config.yaml
n_layer: 13
d_model: 320
n_head: 10
n_kv_head: 10
head_dim: 32
d_mlp: 1280
vocab_size: 4096
activation: "gelu"
norm: "layernorm"
norm_place: "pre"
norm_eps: 1e-06
positions: "learned"
qk_norm: false
attn_scale: 0.177
bias: "none"
tie_embeddings: true
parallel_block: false
init: "uniform"
init_std_qkv: 0.0211
init_std_o: 0.0
init_std_up: 0.0211
init_std_down: 0.0
optimizer: "adam_atan2"
lr: 0.000772
beta1: 0.95
beta2: 0.98
weight_decay: 0.17
lr_head: 0.00914
grad_clip: 0.5
warmup_steps: 302
schedule: "wsd"
decay_fraction: 0.736
decay_shape: "linear"
final_lr_fraction: 0.1
batch_tokens: 65536
seq_len: 1024
doc_mask: false
train_tokens: 486000000
steps: 7416
dataset: "wikipedia_en"
Each number is 128 + 32 x the weight over the matrix's rms, rounded and kept within 0 to 255. Layers, rows and columns count from 0. Numbers have three digits each.

# layer 5 MLP up, 1280x320, rms 0.0315, rows 1124-1210, columns 0-79
101114122081102167126114128145122123126131134126116125101105121098131124112153129137142092134149116136122127138095140118144129148114131139132071126145136146129118145148135129082126106128145162121159135097128141131128139139131151102130166125
151128111095121138110059142108133128128170128113145103105112138119113155131144107116146100121147117121125112095117127129142099123132119116128126117137153122164140109142140183110106122128121128123109120142128145103123131132124094118113174120
137078126108147116140127129104095094107123131134131122138133141135129141122153118135132127127157123128151116144107107155141120129150129096127164111115113131103118122125120130135124127126123179130140124106135123126127126131110107124126143132
148119118104131126146115125151116124145136145117122134151126127125136126139130128144142112130100103145119131112154121125139146120119131141123120114105135126091134148108131121117143150124133144128137122141129128132132112140115117127120113130
064151026165158215095141189129120123058128135053032075110161190088175207072150184142088195061183243152124116129135007189183066146224112090099206126171089130127103196119147077046175076137136170160114082193205164047098073191217023147173154156
149128208167136246134086163069101162203159186094041175172161071100116051053118010113158167234148133172130171202152200095163098148138244160239100128121077080121077140098211146155138046144133063000251089099066088156121116000114157096183168203
096141120092181132127109150101093140125142158131124189132133102110130143122127099144124137154148097091131123130113143090102137138131123109125099136181153149131111147149125148146140099116114133130153141111126140122119114147107117145135118138
177111076185122060175101151136121100083110046128124107092103145166193136096140155183116138104064011106093169173138000138174161205161181059150104144221095105094100124119247178162091166121096119095150129082143193087116144122241184211090097122
085122115096144097132099110140127150145136139127128111142137128114146140146111087118110141105080135145167094148105121127121125139121110115129088160163132105139122141138135102126160164124109143137173129162118130140116107151152103112129168108
124121132150100127132126127165148155142094131132132127148123153132133124112110133132104135131122127107148136152131136132168135133126122127129144134114103119167139121118129097138116131106107115128100118159118133113136124125117137151105153126
140082129112109120121150115127126121124129121140135098111119099128125121137133110130142153122120111140118139118195106128117132125130136123132135127144123131074125117138120110130142111138133132124117133115128107119123134127120137093099105127
144147128131126130140113124140118142113135128126114165134113139137127158127145131144142118139135116120116124135167138119105110138116123136127139139134159126116134116117134199121132150106124113127129130106123133118125134136112149140107146123
077123073082122077146139226144053084011182133051154090079091163122093144101127144241065117002108000037086091078083060082170097101026000056030101212111121173132160096114000078128124160164208195173026255084210137144136166250126076164167171107
105139129130131132123134138138144118120124135126130123094118108125116119135129116140108128110118125135121114115142114127104143123133122129128129110128135125158136123127131137106156134174124123120117134164132125116131134126137136114127139127
128124116120093141121111111136120123133143132112115122145116152113137114141134147107132117131115116120125136114096145135101126131123136132124103129137124126100137135127133099125120126104132116124135120141125139150133117128150122107125094126
060128255033181056121112116174114163114057000127164239145170020096024177170208104117000085000113000192114255046083091038098000185059181085139029255015007174239137028137000205000175102127121102200158231159000158220169160147000056101073177000
142133130118118115143128134133103076121145140127143124135141133148121154137144158137143146131140130121134109112118127136120140137134135147132147110123149129117142120128132175139135108145112134122119123116137133128128114141102138122137176127
152097119156126124150135123126106142110125122132114162128135153109133115126145151131128108153161134111122133135130129099109117141127129131130164128155112128176130133118127150114111131122162122125129142114128144134116140132110126125120117129
137156132149137121114162098097160131129108117114129164111134133137126143139118123123116122125148147124143129087145141132129132136137131138130149145101131136126127132141130095148134118163097130126163143114131123122137142117142135115153070129
159083095142115148179114134141134165139115169122094207107153066105145135163090130091078105115146145150159177091071163132103184136084138158103082122098105123119146172131135117080136161192126138114088130145112149117133120145134033136113081124
113048042171116195255155141037023079000184064181172227075135048049105255187150070000000045000164022090055048125179231045065155135197000149000044047255143094109032255075054130155072160084223090122176064168090124047130255197169013142185114148
139145132084133122121104184127101135134125129138123166110144137154127133142128139136134089135112111119145139151131099117154085135124118133124169133127107147148108131108131148138100175132147137134144135112125135128122116129111089130154166137
111158136135173114118112170107119127128116124134112132090145121150130145133145155123114129126143162103151123129139126135152079131130125103129143141131132131136120123130132151158098121126105148129097136121131126126133123133119132166160151132
150129124123118111115103133101109117103121132142115129137120127117122107119121152120136130123149131128112114093156124115138111129134116115129150125119122115164137114123131162093131132123130124122117139128133130110125131123139144151085124126
132099134130129084127130150132133134123118125133138147126133137152114126150119120106148145118110141148126138155131114149112126118132132124123141139120103137128117123135121130145149142114118163126132146124138132136120121126140125102149130137
119154125142124143088174111137122124147118134127144156114087120096120157130121165123133126118096115125112131151107118121123174123129130139129145152151156130145143148134121140131125131158108149125115121149128109121132124126141148125118158123
140110125115109112124173138113126145127093127126138142103140140141138129131106151135132122135138124092138136155142123131128134139126140125132143133183140135126114123134118110129094124129108112125139137082130133124133140126134150117120166134
117106132112147150133101168114128136122132122128126127110125121136119147137142129098129120119140160140127117120129138114112083124108135117129134129133111129122104138131131147132079116109137158126122127099132122119122117139134136112127107132
101170136102159122139143130135144123130113143112111130126150090117139117129121137081147120130135118106141131063102129124144144138135131124120120137105156138144131146128118154134095131138093156124156138122136147131130130127148128139163149132
146159134091142128126138101120115126138113135120140152149133115124134136123123126155143127130157160127132151082104127123171145135128128140126103133127120137134117145146114093147099134144112134123133124111130134119130140141122093089163160132
138047084052105138187194097208148134181175255027187226184116185026224102243039192146157099229100209000111027202066093138158172200000074148035148094037185123018141255000000089076144055254236148034048104176255129178123164172114064126099202255
104179130123143141135119125168116131132130126142111152091118150144133138123118107142154098131111155112118132106123147111127117146111137140132119123153115143122118142135134153121070140129130145127153133113123134132123118141120150151154103129
123156129128117123100141135088123134142118131129121138126135121125131112139135141125115120131096130134122131116085128128113141140115121125126072121144108139167123136123124135150136116118117094123130147141128127137121130127110130120180100128
136072128101167098152105143122095121128122150134135155152180147172148181153149143137145105147172147096142127143099106143122136149140127128118143174138167149132126151114116143149160163166129151127150141129131139131130119137124098141126124146
120140136112098120130151153164111129132091136135112145142132104133124120153130110119138121125100118111136131158116109103122119136124121140126125108158132140112130119138127162105076128163123102128133133102124118142132126126116115162139127127
141099074151101234179152125059030055083096187224102145103200187160124138158115135050130151126156164109177189087105203084182141138083163111000174073124112146110068209130096147155102061120191073137107147075239101142162204204204164131193158045
200065255030240119149146125020255104000143066000232110081084034239113089141217070121022082123161000016222159103081099255168131092002202184042126200050087138084036090067000040128198155188001140063122074147255000240136175255000073098211172090
129146133150095128126123137170132121123080127121150133139091114153124139128136127103132148126135121106116131105101104152156132123114138121131140136146156119141127117111127120147106137131129140128115118124128128140129130126128131106142120125
125095123161094136126125103168124140108121120133134104134128108138125117133156152112137095125157129104108137099120097141111110133124135137127138118145135136114135145128127118131106132121115153119125140148130145125120124128125159110105118133
146100136130148132107143130093130109133092136135135146103119111127119119113118099115117117135159133117136130094117115133118164135117124113130131143121093138115131121140122143133137113130105131125136140133128134132128145131141137127142152125
155142137105109087121096167133139125122134121130140131144125114138134111140126166114109116108147159128147138118128104144127126128137127125131135160099142120087126106112128110156158132103098150124094125131132116131132140118141095126148150127
137127132103098118137142113157124169098104120139123138104141147117129128100146139113150142141182154127131124152148112100107102136131117111127125122144157132103120109124118118136144086095132116131149141089131137130128132120109135166108125136
113126137109144107148140119115138103131134128136129125160150133127138121112115116123122141120150131116141130142103122150136125130148128123138129126116154135093115129143122094148069102147130141135130140100136136127129136128132128140103101140
127131127106133109137132132159126161119115119136123113148134125127131123149123140122121123128123111145113133112178125122147104125131123134125123135105127128141127129135128140127152124130132135123157136128133115127122132123135117081115131128
142136143147141134160155093164087155110147120129108126129121140118148097155144124083136147129122145157096126134116126100145128139116130116123125122173125133144115164169126147145088108104118126139135134162141130118140100125114165123133204134
119119121151142126154152086109122117146138124130128138153116104120128110127125108118119097130086128127120134141131135126109151133107132144134175109159140129128142116113131133142108138134143124122111136098127112124118124129116150153124097133
132135115113087155126144102144130138135146130122122155161123138106127155130156080124150114134136127146115133142146153107142134124121126143127111130123108132131151144131127147130148112171133140124128125141127128124119126134151131153104101130
156083127132126127123109142094099143123154145124103153153184121124127130150136124093140118133148151129121126135113121134130124138118132128120152124121103136122138146138130130137131122146161131133145138139130153137123109137124146171100128133
103178128125117136121087142157134155122124130142133132129132111129130116128165163107106137124112108120106126108123121130132109130128122125131126137120137137142132124145135177135129131179100142129165131141128127132143145119142133162125130126
113180135150128137131116139111139108133099135126127142117110138162120134119134153130114169122153118132122115167084145134098134112154124116130138104117115121104134127120132144130091143145130119123110117134131123112125118125124154102139141130
159106117130120132123107113108133129115141139134122117147130178113130142112139120140132116146136126127132118129140133142134121126141129108125135113108175125109115125122129138110132119082122193128146137158126130123126136134135148128131106131
126145122107126124116115133120128085117110136133129124089110139154126117129124157145147141139144089147137124161105125126165093129144127111122143109123155129153122149104127106131120180136145129135138120109133127140130129121126113107149179133
093080203062207131148142152136202106093135137021149119103178145152128128067100165243139149114113129099165146109104139116139177143086150107141054220059094055106063096151000124074140130107218178170062162173208060162132169109114072100160125106
100101135094136107128132106108135141130157135129125150135141120125128110136132159110115145136127119120139129128126130118121139132122124132128131155138119138100125139124122132143107129129123127122109144118124151135127143126137108137174114135
149120142145133077140155141127127139136140113133119149107133122124128126126112124107118156128070170152133113139103117119100121131119130109125105104106092128157141124108122141151150152136130086143126119135136132139139120111108093137157143130
095148120187170106157066168092223049020122255116039136161097089244255134255236105170093070249070156007106040123146026255121048226221182103160112150191132255058247255023144150193102198250064255041097191028220110149135052091132071148193193152
002086127147184255172186064047135217065093185000108124121161255178199255170120142001141155131081110025252000115154095140144105190095104119152055087103061173076000225059140179230094173047100149000187130247255032180102213039000235218214190255
153135159126130154215034046078108108036171146191183131149110123156169166125107095146111135156130106176181172132163120073133057145089178154044175068126121164189075143166076130131161094123141076074164080122174104154112121117113125092146174065
146165140115085122144135104093149129121141131139142139098115104147128122158136129137105129116116157096157140103144108151083130136130116135134130160123136144140125139140129134130129189155099130121122150100127120126118130118144097130138116133
101111135153164104102137139137144137138103130135119121119099131146116132122114168111112108126159139118144120146116139143124132121135137111134130126123137142113118121140134108110124126109140122121146137114124121132134113128137153087135125140
151129128159138110140128165134121120125142135141133133156130109150121111115127117141127109128171119122137128146150108127141144120140128127127075100118120121142123115134121145141145157132095132130129130152130134141121113129140127075117133133
155124123142156132135141100092122098127156116135134108173130100125125127120105140128112130121151124125124143109156135116120139132127129134132124145112139132129136131123129109129122145135131143128111137118121113125124120130130123130119111133
105144141110135128139116137165099129127116137136121151131126125128134122129136083100111118133157131104137122099152105116123108144116125146128156130111145143085129122134134158124137149121105164121140130101124124139123143131129127160146134126
065079093085157038138060114071184181038125000017255019100127147255086101120255104255135132000120000124109255000154115164211125210152169000186104185204137077163097120132086132013218107124171255172085255016032229195127179208084145204079139022
088078182203160076255095106019142122034162170000047234142159087060240236255208167019029132023085110004114152183139139123130035255124098103095138048177082123128107255000109148093145156077123138086113058235123168056149102178239000180255126121
178154193089131053000138159087150074181108124134066142180162131255068217246073142121067046107155096122255185116167042112105126172087141047118161147076038152099004019017068203145106218147020154102195197102093070168098068157071084155108143136
085105239165167081057144121054187119131123069047104162132144067066176149255134084115000136009125105101205210150136150107167056245072181089155109085101059054152069149059042133051144168090083121097025186184061155117111077138115054141144114053
136101123086091141177122127110104136106146181110095167145134146136141126152118127090127077121163160112155142079100095098128075167085125129111165145116094143120112206121116160119059116151109126107148141128127175122129124145113081085168100129
138164123114131120092129134116137152097135153128126125133141117115124137162132146128110137099122098116162143145138114137104132124114119120126177161108123118162120122115126172171125156167119126134115129149130106136124133126110115112140121126
158114133139128113106130131106117095143123118140124093125118113144112104136147155115140112125160125130119127127147139164164146116136132109132152105108129122143138107130128127134112133148137151126128136104128117140121130116123108140098090136
148147131159105119138101143104158137136153127137115122135152127154135123132130131098127154118120134112156127156116122140124099127126126141129174142126135119086127135126130146144155126143127072132092129107128134146129125121116117134133177135
137144127123137165121112118124135146131145133132124134118151122140132139118129135139142109138150130126126132133126145147121135127132123139127133118151117145108123150124121149124134125123152087126129134080122112134129134130112134132148132137
142080117154133120118093100084137132120114119122118127131125134140125154142149079134138117138153119143138129135107132126137116122132128118133143122114147126139123139118125108139120143147139125131150128123131125131122136130121135091110125136
157132133120125119131168153109139139136123118122127122131128122135134156134129156146132120132105118148118146098134137123147146131127138148130072150099169131107128136115121101145116098121122092135121123104126122133136126125132117169133161129
121129135107146112150142158097131156114140123134145150152125146140130148119131099128121107150135140099136143079138118146142132131118126101128125173114109134084105140108114094161127140134128117128128135109122143144131135130124084077134161130
144122121133132133126105133100105142129127117130121175124144128108123150120122122118117130148096107134127126131164151103109102121117120129127167152139111139097124133126135158141139137131121096123134141121119121134130114134134122136140136132
165082255059096000065149148106195194161143091122099112123098161245091075239232085000134107100142181078255237008199102184139174110157170092224187098012167255079032031000029255213077095242000175165253142156212134255063194137051137159063178102
108155132103156111136123137142139121130137128135139135118120127112125121120133122106113110117123109137123125103150114123074134126136125128130121135129144140127127144137118129139134132102119170128123142111131124113135141121146102126139137131
203147110115072072145082060077220123178060168067134246110255074084139170130098059000152037021136178113111055196094201076040032219134085157188149177034070060098249193057000178050185232167219220090100180129131109145109060219013105097060134168
139116130131093138121114124132132113133151112126128101136136143132127140136140144140126115130118130143136135138158133163101103128138131143135114120129121132154133128139126102123122120139132140125106127145125133109123118124129133069118121131
128131141100109124128103161104145120138113124130139127151114122139128135117096109137148130128174096139141127145139136114156142122143120126131142116129119134165120135134127110154114136118119154131115124141123142127129106128140112119144133131
122125129132138110143109087144103153128153157132127209128129124140124143153129104128096127122103138108115119105099128138123134167101114157124113130141115173189135194145105119143171162183095116144150146123125124138129075149103112088203178143
255151006213018096255062057034182154170063213100000224134101140201255130172097162060064117053170152000138092255218000138143031168240215221160255162225215250041188221065056051247066231230106112164000111107244127000133084144226151122164164083
152108125115156111139139086107144097139147127120128106135137116157125081118110136118134117114123128149137117190141123129127133132133125136122109136129151129160126144132124094116121133121121136126124139128129134138131131127140125119140132127
149103104132180134099117136101118070128101142118119129093050136113138106142119146138129109141111115097131127157154161135134095132112112129131156105110117144127131131117128091150141167133120089129156138140126103140147130117150103168140103152
115141129123118110117143122115144117141109138127140135115121129162126137156117138142136133122131155115132139141147128147132168124134130148130104120129119123108128146120117126153139120133102159119133147113132116132128133123144105121138100137
127115140089147127111153167141130109135137127123135136134115119127129118145126178138111128118123111116118131138104142114092116134112129130124105121136118138107128117132133113151087100094125121134134121094135115127138119130110100146129185127
# layer 5 MLP down (transposed), 1280x320, rms 0.0104, rows 1124-1209, columns 0-79
136136130174116093110129138114137151139141117129140104132129119136086126131120151150122126114141110139131120123135108126136130104135125122127118151142109123130141126125096122137129115110090138141118134099128115131130131121148112139118103110
127117129144146125133136131116134126128124128135132119149145119137138118128127128132116130114136140144118114141149149133125137132134121141129141134125136137135122158104104132137121132148121149147122148123121112125112137142136117124140129141
127147137131122126112123127119131137153131133144163134139125111118116121122119145127115117126125105135116112132136138124147133127107120144121128120127131125165124121141127120132127126118113136135124135122125092123107133132158143129125114114
123138126136134130116126135129129134117135120149115132114154122132106121115121122123116140123118128124134123128126131123139131133151125114126143123123141129142135111057116135134119121115134118126125150147136119146141150119128131126127134130
194073103134164092051168124207103132065199131123255135147151131073053049071081144187152175136191128186069148179094168085169169121109034111113102163126109000149098107000147134129102029055192211165049161061032062048140124157110158091128104101
000027000209255000153089220081171154000176000255143172000087255183225255238255238027123226000000213000129051006127000215089000065255000053059210249180235255072201189026255149200101255118116205125122255053043041132165047255107136136080122067
145151121139127096117110132127139141153125117162142104124142124126122127139126142142128142116129131141109099113123116124143134112125120135138125153127135122130133114097120107128154138105118134154118135110126103127125133106158105150105128099
072240109152167182124201088153069174075228121107156159171168105099070069057088228163175095166058211231084093110034225187113138102140143153143156107163219139183138182035078000060174190160149034077129189130226099113164126171000205189063191166
142102123150096112106131141106125156103097076112116144116154108120095143121175143131149143163157067144125183138119109131166087092124141129139130117089137168111133118101101108142142140141153108123108127118143108134128145096102173134118106162
130128130101127126121123124142130121119125125123134147125138116115123128140139127118144134137112118135127126139124116121114134126123142124134132132132137136120115148121119130131136139120133137116132141131155143131142125127117130130136120129
122120130125130131125135143132129127121124123114109122131122125144119130104132120137134116133137142131139133112119133136136120131132122122135128118130120127121130142137142121126122124124106135115128142136118131132131119126134139140131115123
131118141142143136103115126138147134147131135133133113138132109131130115124122130132126124134128137136130138131134125123131131117148121140126124126124130130137122136146131124109114124122124139143129121135129112138132126117116121141126123131
255078157255025134200240217053135041000005016184110046107234239139069173158186177083151214000224235135112168060088077139000112000171026058228173046000104243050130073255249148128164120000179208206113063146187000153159052255225151121116156246
115110132126133131136129139136132132111125121129126136143127137123128136138141114138140136132139132146129132141113116117132143135127144119128134123127118138108114140136128123135119121126132119141138126127135139114129135146126138130139133136
144132124138121133125141142124126146138144133135138133119137127124110139135111121131125133103127107119121128125146114139138121136144121126127140134125124129122129126110112136137137118127130129143126129123119115117128136139129122138118112129
039152255229058088092164030159211124084156130000132044161255131143255150038032255125129203000222129186163094096000126169137141000117202058167097020017013094083000111064030102023207105000255168000116111107215000037158121035056066078094079255
130137146145162117115114118112141142161112124153142118137130120120120100127120125108120120134138114127126115146117153137134136119133117141129129143117128105134128127126148117119126137096127122146114133141110096136114133123149118134126111111
147135137122119128107120137142146143160142154119139116143136103142135120126116141141123127107129124120119115116145136133145125113145114136124117122136126124125130125129118137120127121126100151139132128136116110131134115118138120139118120137
120124132109117125118119133137119122131121131132136131120132133122143118126132128128142131137122124132122140142127128129149114128115149130130120111144138138118125136128148128112130133120152121113136115139117132170122130138118131125129124134
145165124128101062054093192088179122092122064057161163114140057100022092116136142087166163193149099116175008239142211136135118102204101168239183032169162146180083038000236125178226087037249137146121178122089115175195096161058221129066060188
000108255119117082152138207129039176070079107223080191093179035150250089000131090174086102207038104236038101155150132086172127152086218110000090076164058138255130226000255091255072101051208135123159107088086129090154112042049180107113048219
141137111141131114123130097121135128149136127133134119124128131110133125119116140134125136116119121127126115115131154133105137123127128147117111132135129125133141124142123121120127126146111142136132138142125104128115131116140139121117124119
138161115139141112133131125137138139142144118129134108131131128112121110151130129136142125123096108142115128133123139132138123145128104137136110147141146125126127137146123132122128108124123148131120139134138116127120136127144144120113106129
107127125131148143116125138133149129139126131127128123144140114121130125136126125139126129121136133138139118122117118127114137127126125135127116133129119140147116148133105132127121129144112156161124122123135128136138130137137138134144126139
118137136126135136120140117124138122137125126132140128131106136127145112121136133120123106145119125121135129135116145136118127143128119145135127123120134112124138123126164117122126140124128115133129120136110126139122117127128147124121125117
134131128133132126149118131136129125102115108118110120133124130137141124130137115127132125126126145132154147145122111129127121112130139121125125142134107128134116118141131117128121139121136114123137111119133164128136121136129124120136119126
127129143132124118119108124140142123147120132148144132120123122131115103111123108133132121128119148135114123134122156134134105130112096140107140130130126130126150149124155116107123125116120145150133101144136115149128118124157119128118129110
141136113149137111124144138117131151149123119140131115147108127125108120126124121143128125105137130118119116137111130136152128135125115128136139143135122105129147124124114124130133129123128136138114140108128123111131126130151116116117125116
135149132143123103126112132136128155141135142138163113132135134119119114118139112143114129137117122139107124132121150127154106119126125134124150131136099119116130114116142128118132134093141137140124128140109114117116147117135112133107115092
132128131125140110129121142121123120116124124144119110116120115135119114140126135142118118131119157127135127123124136145133122128129128122128124128118124125133125110105153134121113136117127138122113120124127108157129126114131121128115122121
151130112132076152038118084148172126213087170113167108184113142120137196100095139198136068181216132138045051064085147132079065074123189102187091119109126064129139149037235228220163239196068162132081187089167015148118132105193108161141041070
143149131156142114117127134125139147149116124129138113132117131131115126139133146133135114128132121132127126136124116133131132127137112125128106144132116121128128118104122113121135123107114134142122121118142110138140125107152116141104128113
134123137117141122140109123127118133135131123131149127120124138129130130142108138120131126140127128117106120122138141128116140131135125150130137138123124123125143126131137107118145130125128137138122128137127122111111122119127126121107134127
127185137125111099088121128123147122146116126137145100129111098106084099138141110128138109107103121148116120125130137138145113099104123133108146105128134104131150102123185135111113131111125132145137109149116087147100134089155139127095116064
133138121128147130125128123143139120128125137114142115134121140134136130123130142121127135141118128114122137128132121128125133128130128143142107114123125111129131132113135117120128134130142111135135129129134129133127117129120138117129132140
155083074161037088190130011160119071019102183255219062199051201114019113123184112039172152150084173143129000186087124148076118010166217094116139051136140148058136134093133129075205137118164078242202113122184131146144139110242182156050127255
105211165176054079123114210091131197093151107207209053107061157156057166176171185044121122119094028062155168084134100108127105044163039082097128207086197191162153039000155139149066101132063174220185121127053019104000202201076116130168186172
124139135115146134124123118119124133136124137136120125136125120127119123113140119113125124136121137129138124136134151129118133139121109132115137118109136120131124140111142116137131140112141125127123120143124127135127114130125129114133129121
128137153136120130130120151126130138143128136129122127143122123127123124139127136126124130113134123121150125130137150117137115109120113129125134136145138126138123126128123145125125148124115135116125133127121151142141106124129128136132122123
126137129107132121124132124130148117126136116121127119131137138126144122127139116136120129128117129138130124123126132129127129116139132142139111126118118117122145154116138127133144120114122130139130127129128128141120135125127136120109110130
124120129125138146129138112125118112117132138122109123128125134130120120130137124123134120136106126123129116124129153127102131133145125133132137126132137137118122151146149145119127119141117136137132126153131138131120119132115149120132115132
143135137128111134108119125129139126158152157134148113141124105134123116144129136131129128120110124129109099098133132145145120125120120131139109143144135126132134160170116140120111115121082164139119120115127121132129120122151128141145122121
121140120115107127138105118129131110119119141131125137119119145131135141138125117131143136137119150133128130128125137109150112136103123116115136111152138124128149131144135131114128128130137135104133121135126140134141116121136132126136139115
109127134144139136128130134133122135128126134118127137128129119137119131138119126132131127116147129135133114123120124141120128124119125118126122132139104134134128126144137130140122135142131126127115131116130135138132137116132121131130134124
125130104086093123099102129148123130147135098084176132095143129134094126099151128129107144120128096132138137122096093159136104068121130089168108142110123119111129098071111121121127130145125088120107125104095087127167139119145119151124098133
119127150117136139116115131146139128136114126118130146133121140120135129145128140129138135136136137129131131134123124122130123127144122123132118116133132125127125138118138113130147116109143111125149133149132125137124122119135128136116132118
135147144145136121113124136131128146149132120149138118131125114133118117145130140134115114117127125129126132133120107124134127129137135114136134126115130124143121133087112123138122132120145122144136131114128117138134132134129124151115120120
112147115100124135104133138144145134144131118132152126132138128114134128133128127158116138121126108122137131120118127118133133120134116137138114123127120123119136126114112121133138137112117135137126136115106113124135134125144139123127133134
115134112141149120136124121142129118130121129123134117141121130134140116130118119139151121138116135149129125107124135120128143143124116129139128126135114141126136131124151134127122120138148144124130130140125136137131144125125119142129138125
124123116134151140149118120117113138129121119143121136131118132117144141124115122124124126124131137122110129140114120121127123158112133122118123119118122136124114113122118114129130131135153128146122130130116138099124141146133132125146136138
118151125138103111105144138131141133130136125127127128130144118128114128124125128124128118122129120120124123132125119119143124132123120135129134117129125134141148125131123141150128133126119133138135138117121109147132141104144114137114125117
128127129134109126144123113126129131146121127137143135127143119107125117113118103116112128144115132135114136129123126139126140127104133150128133126123141129135146122118120128126136139127126144121125127135127101127116132139117151107137146123
207141095226000093156134131027168029000168041114255094170193114094117162192193168187029110095160188140065156012129057122093022010102042181089193072035119231115106129255101138078254144129100166078051022174194066166126094238212151102157169245
130138134130119108136117140127123134137121113127134122127114122114137122147121143133129131138127118113127122130139130118116102118141134129117125132138130110122120123131132142123146117126144144123124136141122116132114124124129128132114121119
129122121104120151132124118128133117128105133129140136116121123122140111124141116110122144152122130106125157125128138143125131123132131122137132130118124119112116119140124123123111131128140127112131103142122110119115129121116139107142142143
099106139000114067189170034083000160185085176085167210180134053049187187161195073094022051097117143146093219119142110071078159247060127209031143159018116047098067251000000154152150091197205205150110000108117255156166088083142065076246078005
225153243155165089100156164196141121051137097143202036174105045193020097158133123038124089070144054129216230100115196176131165120201003078117115109086109167051066000000120082121170025122013154186117255110065145198074158245091173149151125214
102060097148105100114150076072224121000090095119213152134048122148000103034248131035199180215184111181117148144125128137088127019183242146170159071116110140175057100135214190147097110053093045178120136035255024176170125127073134136145059094
126121121131139130115131139148108128129137131123123127127131149134123102140167138103133115134112125139121094142123165115124120121124123134110119126111154111130152120079148117116166121109151128134139118128143158152115149120135154128129140120
154117130152118136144142148138124148134138139122184134141125146109124125144140139135142125121135107133108112139127141129138121151129120140134110149148112119133106145124111086123146100116105156141142117123144132129099135131146128133137103109
121132123128125142124136128139122125114130121132110136133118125121151128126127136111133125135123134124125125124109126122132116120130129115142119119124130122132136121155126131131131121124140099125135128123122130144130141128131145131132125130
115126133106135131117137127125119122129129122121108127134131125128147124131125134129136126134122145137127114120121131133118136128147122133132125115136128144129136131152149135132128134124114128118134135149122149125129129111133120138123123106
147133119129152106112129136124140142143129128138133120136111135124126125128114141144131127123126119117134119115114138129126115111138130135133118118138121115124121122138136124126136120130139132135129145132124127137123134120134123129125116108
009176131146043094135190153188081183159198173179221197000191168060251068056051177163242171123122067105091034113098161161172140110085153154051134203135195114098158185084000117060091220097244120255123076158255051015207191164197090087119131169
067105131086141131198128158173064161131146131232143170150115043090165078111079093109138076255132160163049138185129129110087170178137109088038141159101096154131048239000179126173171133177130131163114103074105125168229149115089192118132138098
187109101208053106128141065129186201099208103000121103114169059023114184099148136184255137155117255217000134159000164067152045000064240209255075058196123000126173255090203091000235005000255069137000216131079053081255091136102149114039051064
075032187133060113182129095151098096183123144194040176104079092044255092139080140086213053204136171062075129204182115152073087126156231137132115046074165084106076248000174150148163218066239201203157077063139181081233053107165087033176075188
129170117131167067065095142122140155169132078146202065144120084078088101114158144162101155134156032126114120139110159173169165034135136120171118117098114089128111000060194101142155115129180116179097117135088089106171107107174134161116111130
111120121118127122153115120138123123153119114137140134142127125118161114120107110105131166152115123116085121140152164123117110144140118153098157127132160140133136128127147117098156133120141149120143126150108153120140119122099128130124137134
098131116130128151153128130124149117138143128110144144157136175117152126128127129128139108133122151127097111126105143145112147150116128140131110131124117133123115169176139108129142143100105135145135130144110146119092142127141122121124146104
114128111136130124125128124122125142133123131130115133130120129111124132156129127134147132138107120133113137131140123149117120137128124119114134131130128148112109116148124112115122121108127123119117120149130140104136135136116146124121115120
124147137142127108128118135125118152138151119166131121126126124115123126148115135151129117118131136128113127128128120126146119129105114120113120126132131125141145112142122119122134124122121140139126124116131132132128130116153121140104130111
123140129124117148134131134137130137140123131143149113131128126117129103125126128146129130124129141135110146137127131121152113130118116123117137133137137149141129124144129112122120140126113134112116115116124135146121112138130130130116133131
129123124134122123123122117126118123119135137125113116112123123141123112104134126107138128148116138138128143110138122127131131114152132122130127119133130122128129131165143133120114135124118142111127117137116127152142120116105126133129119117
141149138127118103096116125127129139145150131149123108126129100136127120142116134127129123113110128130130106125136159135140122107144113153120138133141128107144155113111153134127131138124113137132119120128129109137135127088151118140095111114
118136134131146115118132134135136130153127122130134120131116119127131119149102146142143134115132130130129125123118112144121144137140134126130131141138124129130140126131137129127121115140132121139135143124129120118125144124133118143096118123
137148135134080122096122157151185129171144130247185171126091156217000094117133042169161125148103073105181118120110133130166130088131117129127168092090074128053132011000108130189142000156130159207129126098149088201215087086097108153163129099
132132126147104120126141137131123122125122120128121125121122136139136115133138136125136115138114137139128122138112140126143126140146127123137144133135119120129142126122150146135121125113140123107129131127126140127126130132140120133109123114
129188223099175141155137115108015158255107137186133166169077037109151158108173102099069071165089026104082155176125157114142123191040153148122144082139134060140078193000105159083174195160180141106199046104114209227147164008158059061221222140
142111138122133131127129117125131138121131129127115130131127137123114114140132123122128116126146138134127131143124134144127125131117117134128133140123124135125129127132143116124125135105117133129122133125132137124120119123138130141124102112
130123120134126137141143114127132114106127130123107125115133146129132131128122128123128118135129161135128119128119115138116135139132133130129122121117112121120134119128123128121107123124136117136132132133139124122122127128117136140114144130
134131133086096132127117138120114135135119070119123069126120131105108063106176120132132106139136094157148163134125116159138133074105140112136126134104159082104152033059201119124121130099172084112110113147087137142148144070156149157076108101
098155093082180157183122038072096097203145161227207211222001186179100008080195094068059112081154123124154112110062110178167159139139191088072202119138180135056108229050059141165170050065148030129226179088115179099209148080126147095152091000
111123125104121143130134127128134114121117118117131135129123134120138120133145122128131134136125120126126133134130124145119117122125128130143120128116115135121135121119143134132134132120136126119121123124120133120129136125123145115140130134
101152151121123120118133141144154170157150134140149107130154137110101085129167127119119128138122156174109119148129119127170150119133107154109097177105135155112129157035114097126166151081109161163123123126112107147109137109174137110093129087
129141136116138126130114121120112130131121115145137137117122140117133116133136124111129111140123131120115117149119139123121118135116137136122126121120148128132111113102172102106151146103146115120131114137122133139123120128124137124126137087